python train.py --n_layer=12 --d_model=192 --n_head=3 --n_kv_head=1 --head_dim=64 --d_mlp=768 --vocab_size=2219 --activation="silu" --norm="layernorm" --norm_place="pre" --norm_eps=1e-06 --positions="rope" --rope_base=87300.0 --rope_fraction=0.5 --qk_norm=false --attn_scale=0.125 --bias="none" --tie_embeddings=false --parallel_block=true --init="uniform" --init_std_qkv=0.0473 --init_std_o=0.00965 --init_std_up=0.0473 --init_std_down=0.00482 --optimizer="soap_variant" --lr=0.00294 --beta1=0.95 --beta2=0.99 --weight_decay=0.0 --lr_head=0.00398 --grad_clip=1.0 --warmup_steps=200 --schedule="wsd" --decay_fraction=0.943 --decay_shape="linear" --final_lr_fraction=0.0 --batch_tokens=[8192, 16384, 32768] --seq_len=1024 --doc_mask=false --train_tokens=106000000 --steps=6794 --dataset="wikipedia_en"
Each number is 200 + 20 x the weight over its row's rms, rounded and kept within 0 to 999. Layers, rows and columns count from 0. The size before them is the row's rms in percent of the matrix's.

# layer 4 MLP down (transposed), 768x192, rms 0.194, rows 364-389, columns 128-191
092,216,191,183,197,221,192,163,176,190,158,220,191,162,168,215,175,194,202,197,211,211,246,186,196,189,201,203,210,189,165,189,199,199,178,196,203,199,207,217,210,186,211,204,196,200,200,230,230,204,206,260,180,183,190,209,198,232,214,173,217,212,229,175,211
087,198,164,192,162,221,151,215,212,224,218,201,207,184,202,192,193,171,182,194,194,201,194,208,188,180,205,189,225,166,181,210,186,194,189,190,191,221,228,199,164,215,197,188,245,211,185,192,178,191,186,153,194,184,191,203,196,231,162,213,202,224,192,202,202
100,220,210,189,174,219,209,197,175,177,234,189,227,196,211,187,182,205,213,170,201,196,220,196,213,196,189,209,212,227,198,187,218,185,214,224,186,167,197,202,191,215,231,169,174,174,185,220,179,190,211,204,175,219,208,220,167,176,183,195,212,168,227,193,162
097,199,198,210,186,172,185,229,213,193,213,229,195,140,199,196,164,226,193,211,193,215,229,207,203,167,203,181,190,212,188,218,193,208,210,198,231,181,195,184,197,205,198,246,202,204,205,177,207,180,200,181,162,210,156,227,217,202,207,158,172,174,221,204,215
099,176,182,194,189,159,196,239,189,196,200,254,160,168,208,206,169,222,249,199,189,198,228,189,197,213,195,173,222,168,193,184,214,193,160,201,191,204,189,177,189,166,215,166,197,182,202,160,222,239,176,191,192,185,239,210,187,194,195,204,205,202,213,179,169
093,211,208,226,204,210,193,158,164,177,229,192,205,211,191,195,184,227,166,193,165,194,155,188,228,207,177,174,245,211,213,242,199,200,221,211,178,217,197,204,209,202,191,210,199,199,216,185,181,198,236,190,218,216,186,235,191,201,169,178,225,215,187,190,166
097,193,201,199,170,196,182,216,176,192,203,209,200,210,206,180,201,206,221,197,209,216,204,173,189,157,227,221,196,225,214,226,190,217,218,194,192,227,172,192,185,239,211,227,202,211,203,192,183,192,220,212,220,172,199,176,149,209,187,193,179,216,217,189,180
099,217,231,221,165,197,211,199,205,207,201,205,186,215,156,206,237,186,194,195,205,176,172,212,174,201,197,233,214,194,214,189,194,234,247,180,178,214,232,178,211,191,163,215,207,156,180,193,207,230,189,224,188,189,225,207,217,206,206,200,197,198,187,222,206
095,218,236,188,224,199,184,180,201,214,209,205,217,178,186,208,230,207,198,232,186,190,220,214,230,192,172,152,207,208,214,228,217,197,211,217,201,218,200,185,193,201,177,190,193,174,197,187,194,196,190,216,228,177,168,182,232,227,208,186,175,196,213,212,208
102,236,198,207,219,174,205,180,181,222,192,176,220,194,217,180,173,194,194,232,196,218,217,181,206,198,185,194,201,202,207,212,189,205,177,196,191,164,204,192,235,217,166,207,188,185,206,197,199,198,203,220,196,213,236,202,216,196,223,162,183,189,206,197,179
094,221,193,214,168,233,198,221,215,219,198,178,238,218,199,187,192,187,196,200,222,210,212,252,209,203,198,197,202,197,192,195,204,157,189,186,199,184,184,204,187,230,242,193,193,199,202,243,217,179,164,172,167,195,254,237,213,190,204,201,192,198,231,215,201
095,197,207,190,195,184,188,209,206,181,197,216,192,196,201,219,203,206,230,195,180,216,200,232,187,211,183,177,197,195,190,153,160,205,207,177,211,176,192,205,219,185,191,222,200,216,191,187,212,215,175,191,185,172,164,210,183,191,190,190,220,221,191,202,218
093,198,204,200,258,197,207,217,184,170,196,189,184,200,165,196,192,155,184,216,223,170,237,218,220,191,203,185,189,220,180,220,195,173,200,196,207,187,204,180,230,177,219,209,187,213,178,168,211,183,195,190,217,213,194,199,168,184,167,201,221,229,235,210,216
102,213,202,146,191,183,206,217,170,195,199,165,189,211,174,208,230,196,183,201,222,237,202,183,206,216,192,187,187,226,180,193,187,214,204,210,177,202,192,224,204,199,220,193,221,185,202,212,237,212,181,188,126,210,213,183,193,223,236,185,204,180,158,178,175
110,191,190,211,232,220,168,192,169,190,185,183,224,161,210,218,176,199,230,196,191,206,209,178,188,208,208,210,203,198,192,169,175,200,227,195,193,245,193,172,191,175,186,202,166,196,193,194,166,183,177,186,199,199,161,197,214,167,201,194,182,230,207,219,199
096,187,230,197,201,208,211,219,195,170,227,215,182,203,213,220,223,224,184,173,167,203,189,210,188,211,199,158,200,178,194,211,224,185,179,220,206,203,179,216,208,193,241,253,204,182,201,213,197,207,172,172,181,235,193,173,178,179,168,218,218,193,177,234,171
119,197,220,211,190,212,217,193,226,174,217,217,228,156,226,202,162,232,205,193,212,212,179,194,184,162,188,177,197,240,190,174,191,203,191,203,188,171,149,229,213,180,250,202,188,190,214,213,189,148,172,209,199,179,199,224,182,208,197,210,209,203,177,208,188
119,184,202,186,185,195,184,185,184,222,205,192,220,250,202,188,205,172,212,177,203,207,187,193,183,218,183,194,203,206,208,232,179,210,216,231,220,197,202,236,194,232,237,200,158,206,168,218,209,212,212,237,177,213,180,182,169,186,195,197,191,191,229,252,250
109,228,190,203,224,197,197,193,220,182,196,227,199,219,197,204,224,217,223,193,200,206,157,228,183,143,193,171,200,199,176,175,184,191,202,185,184,191,190,188,219,194,207,225,187,204,193,208,172,210,205,200,193,212,182,202,203,210,179,189,177,250,207,202,172
093,212,208,187,139,197,206,198,163,201,192,212,229,166,182,202,195,209,204,219,215,173,215,171,222,204,182,194,248,217,173,226,178,216,216,221,214,226,203,208,196,187,223,183,163,228,176,203,192,165,200,204,212,198,213,202,172,216,237,193,213,163,236,191,231
098,219,185,179,200,164,206,209,204,222,149,195,211,194,156,166,168,240,179,169,194,179,185,192,209,189,175,188,213,222,197,155,216,219,203,174,186,169,226,206,210,218,194,214,225,195,206,187,190,191,204,182,206,189,166,212,210,216,160,222,185,218,177,165,226
105,258,196,164,187,232,164,204,214,220,193,216,215,240,209,198,198,186,176,233,178,173,171,235,213,248,183,153,215,173,190,201,200,197,188,197,213,156,188,184,203,180,209,178,195,190,215,228,218,181,163,198,222,166,174,212,232,172,194,205,204,221,219,168,199
084,195,199,208,179,199,234,201,181,208,234,176,162,227,180,200,165,197,186,196,193,193,257,176,189,210,244,178,231,213,192,220,189,212,199,216,191,193,205,209,194,207,206,255,195,187,209,164,189,182,194,182,219,171,199,187,206,203,194,176,221,227,202,206,213
115,189,234,167,209,176,203,186,197,184,231,210,223,189,220,191,215,140,213,191,182,218,209,208,185,195,166,195,204,215,202,186,207,171,197,197,229,208,175,209,193,167,204,167,241,181,207,205,212,197,168,189,174,192,205,190,201,212,213,208,167,185,254,216,250
105,202,192,215,212,194,211,219,174,236,198,219,224,183,203,205,189,201,196,187,187,190,212,165,171,217,210,187,219,209,189,195,200,193,207,219,199,184,188,205,203,178,217,195,166,225,198,164,234,216,236,194,198,204,170,199,170,204,212,187,213,179,176,152,205
088,214,171,199,208,206,181,149,192,219,161,232,226,219,160,190,197,226,199,181,212,203,213,202,184,169,186,210,222,171,206,205,208,239,212,208,191,213,171,144,187,214,202,208,198,209,177,182,195,173,239,195,231,182,204,220,204,198,199,189,192,196,170,217,224
# layer 4 MLP up, 768x192, rms 0.221, rows 365-389, columns 128-191
107,210,219,193,234,196,242,170,226,176,170,217,202,206,195,200,202,202,190,180,198,223,189,186,213,230,186,239,192,230,197,183,203,204,226,215,201,182,167,205,211,178,240,195,177,189,217,204,227,209,228,235,216,193,177,164,173,165,233,186,174,164,200,190,203
095,189,190,217,198,205,209,213,206,175,196,204,214,160,173,207,137,190,189,211,201,195,173,203,212,173,193,205,187,214,217,225,173,196,187,205,186,231,184,208,174,150,238,190,190,185,209,202,162,199,241,215,204,207,171,204,186,178,152,198,173,253,192,200,210
099,192,210,218,196,192,221,191,214,201,178,210,206,208,203,193,196,214,209,186,197,197,173,210,215,227,243,227,198,193,212,146,200,201,196,215,192,194,193,197,201,186,207,152,224,186,183,169,221,225,214,205,187,240,196,222,207,236,170,193,234,230,196,173,200
094,162,183,192,169,192,206,190,187,223,229,187,202,193,213,194,189,201,233,199,198,229,217,150,210,184,206,181,192,206,220,160,202,186,211,193,212,201,219,210,221,181,199,204,225,193,236,187,175,185,220,232,183,206,198,180,212,203,181,206,183,195,220,188,187
093,232,194,233,182,159,195,216,212,214,178,161,224,189,191,169,216,251,242,201,210,214,169,186,226,179,172,222,186,194,188,217,203,195,217,231,184,195,214,198,187,197,209,201,194,189,206,190,208,191,239,208,224,237,207,182,192,202,217,155,199,215,253,189,223
085,212,160,214,221,237,165,220,204,186,219,216,183,173,194,208,196,202,173,233,222,215,217,164,179,210,194,162,220,217,172,228,159,208,193,225,188,180,233,189,222,197,210,223,225,231,214,178,196,178,225,176,213,212,165,184,165,205,172,210,210,213,168,163,203
108,206,186,194,197,164,221,207,216,204,181,199,178,190,233,171,196,206,197,219,225,197,195,192,160,195,247,200,172,196,213,209,208,251,233,175,165,152,188,185,202,183,210,212,229,187,236,196,196,161,190,245,208,211,200,212,190,235,215,185,211,203,217,189,207
091,228,220,212,191,206,194,220,219,205,212,203,172,169,224,198,184,163,234,199,217,222,185,216,202,201,179,167,188,215,199,194,202,232,181,219,214,197,227,223,185,220,163,189,232,230,210,183,196,161,174,164,196,192,211,165,211,188,240,172,206,192,213,194,157
097,172,201,211,209,199,192,194,189,187,184,233,204,171,210,158,177,198,197,189,216,224,219,211,201,207,187,179,203,187,235,242,171,172,223,175,208,203,167,227,216,196,217,192,213,216,222,211,168,243,177,213,165,187,221,223,208,232,180,209,170,171,195,192,192
098,220,207,189,208,228,207,179,169,209,198,202,196,210,203,204,212,238,230,207,219,190,179,207,208,201,197,205,213,191,226,173,208,216,203,189,225,204,218,216,182,194,182,178,231,188,206,180,206,175,177,210,195,210,167,189,214,179,190,233,185,188,179,211,219
098,213,176,206,175,157,167,242,208,202,184,221,166,213,220,205,226,230,204,179,190,172,194,156,210,202,209,184,181,179,238,196,208,207,246,162,218,203,186,178,219,222,205,225,236,185,189,183,192,200,163,216,210,193,185,205,181,192,179,197,207,193,248,199,228
086,170,189,196,213,191,187,207,226,193,144,207,208,186,202,185,190,153,206,217,251,213,205,232,187,209,189,158,210,213,202,209,204,196,160,207,176,206,183,206,212,197,195,194,231,212,215,180,182,199,261,201,196,167,204,204,237,175,176,210,169,237,254,196,206
100,208,185,221,201,166,205,190,201,194,192,203,169,198,186,190,225,238,205,198,197,215,188,199,248,229,186,245,198,206,200,168,220,194,181,211,215,178,210,215,200,193,213,201,203,185,222,210,226,224,205,199,216,203,180,207,222,217,210,217,186,178,212,154,228
124,206,212,205,178,171,175,160,175,207,142,232,196,178,212,181,235,189,215,215,197,229,183,172,194,206,188,217,167,202,185,214,241,154,212,168,201,176,203,205,174,214,179,193,225,215,198,232,223,258,195,191,202,205,232,208,229,225,190,205,197,208,179,159,222
086,223,225,156,199,207,237,194,166,187,183,205,196,198,204,193,170,218,235,247,206,213,200,197,212,230,205,183,215,220,192,192,205,202,178,178,167,178,190,208,155,160,191,224,164,180,221,168,206,163,193,223,203,175,183,194,187,228,197,182,183,217,180,206,189
108,188,204,171,209,217,177,212,199,177,235,206,193,190,196,200,203,218,194,230,212,175,173,166,213,208,218,196,200,204,237,194,198,197,192,211,165,185,166,205,204,143,178,219,174,170,200,158,209,200,233,231,191,190,211,210,182,187,206,190,206,216,183,184,196
115,165,178,180,160,229,185,159,187,229,190,196,212,204,197,210,240,175,192,203,223,187,185,253,174,191,204,214,196,185,193,211,202,195,213,225,174,184,192,189,203,194,183,206,203,216,210,189,194,164,203,222,180,209,144,199,147,212,201,226,199,178,170,209,223
100,193,184,193,175,193,210,187,163,239,201,179,227,165,181,196,220,195,198,239,185,174,209,165,218,206,194,175,220,204,232,188,170,177,225,226,216,191,210,198,191,209,178,210,206,208,211,178,180,184,196,204,221,233,208,192,231,211,183,221,226,188,183,198,217
106,199,187,235,272,214,178,219,228,210,191,191,161,230,190,213,179,230,187,225,207,179,175,206,190,193,198,219,188,204,197,222,186,199,206,225,206,184,224,196,197,190,176,194,220,155,191,214,202,225,212,172,177,212,190,217,214,203,193,191,176,206,161,206,196
092,217,211,178,215,185,173,203,235,197,202,226,199,218,199,219,226,190,222,196,193,219,228,220,205,198,195,250,172,213,189,211,213,174,191,192,261,190,204,159,192,202,228,216,209,185,249,198,214,213,208,181,206,191,206,210,188,188,203,204,184,188,213,193,158
097,181,213,188,232,189,218,210,194,200,179,245,231,208,163,203,188,208,194,182,183,214,200,220,206,190,210,189,219,205,225,203,192,231,189,216,173,199,233,200,156,205,210,197,217,216,192,216,195,216,219,181,171,201,181,170,233,207,199,210,181,221,251,179,190
093,167,198,155,205,181,183,190,230,227,182,198,204,232,202,193,220,211,209,186,234,212,160,240,173,224,196,194,190,162,183,197,227,200,191,210,179,206,187,212,232,221,206,172,168,197,207,216,224,210,200,195,198,195,190,222,229,207,192,177,199,184,239,200,189
113,243,178,200,162,219,190,165,189,213,200,165,243,208,219,200,206,192,216,181,206,226,172,232,168,180,178,209,177,210,222,235,196,186,185,228,184,210,171,218,183,189,191,204,168,177,212,191,206,173,222,200,198,228,163,245,189,219,220,152,159,179,209,187,201
100,203,209,242,249,224,212,150,215,183,172,211,181,195,207,232,194,212,212,227,193,183,215,207,199,185,163,183,192,220,211,209,214,175,168,181,192,177,232,140,177,222,201,189,208,222,202,209,184,203,207,185,192,219,216,192,215,210,214,201,185,219,218,252,186
093,202,220,197,217,190,217,213,199,184,208,196,232,218,215,177,172,172,205,211,221,191,166,164,245,194,196,191,175,235,195,221,171,184,201,176,215,189,168,230,200,189,229,198,206,156,224,177,215,178,171,205,219,225,193,188,199,190,202,209,223,172,184,176,192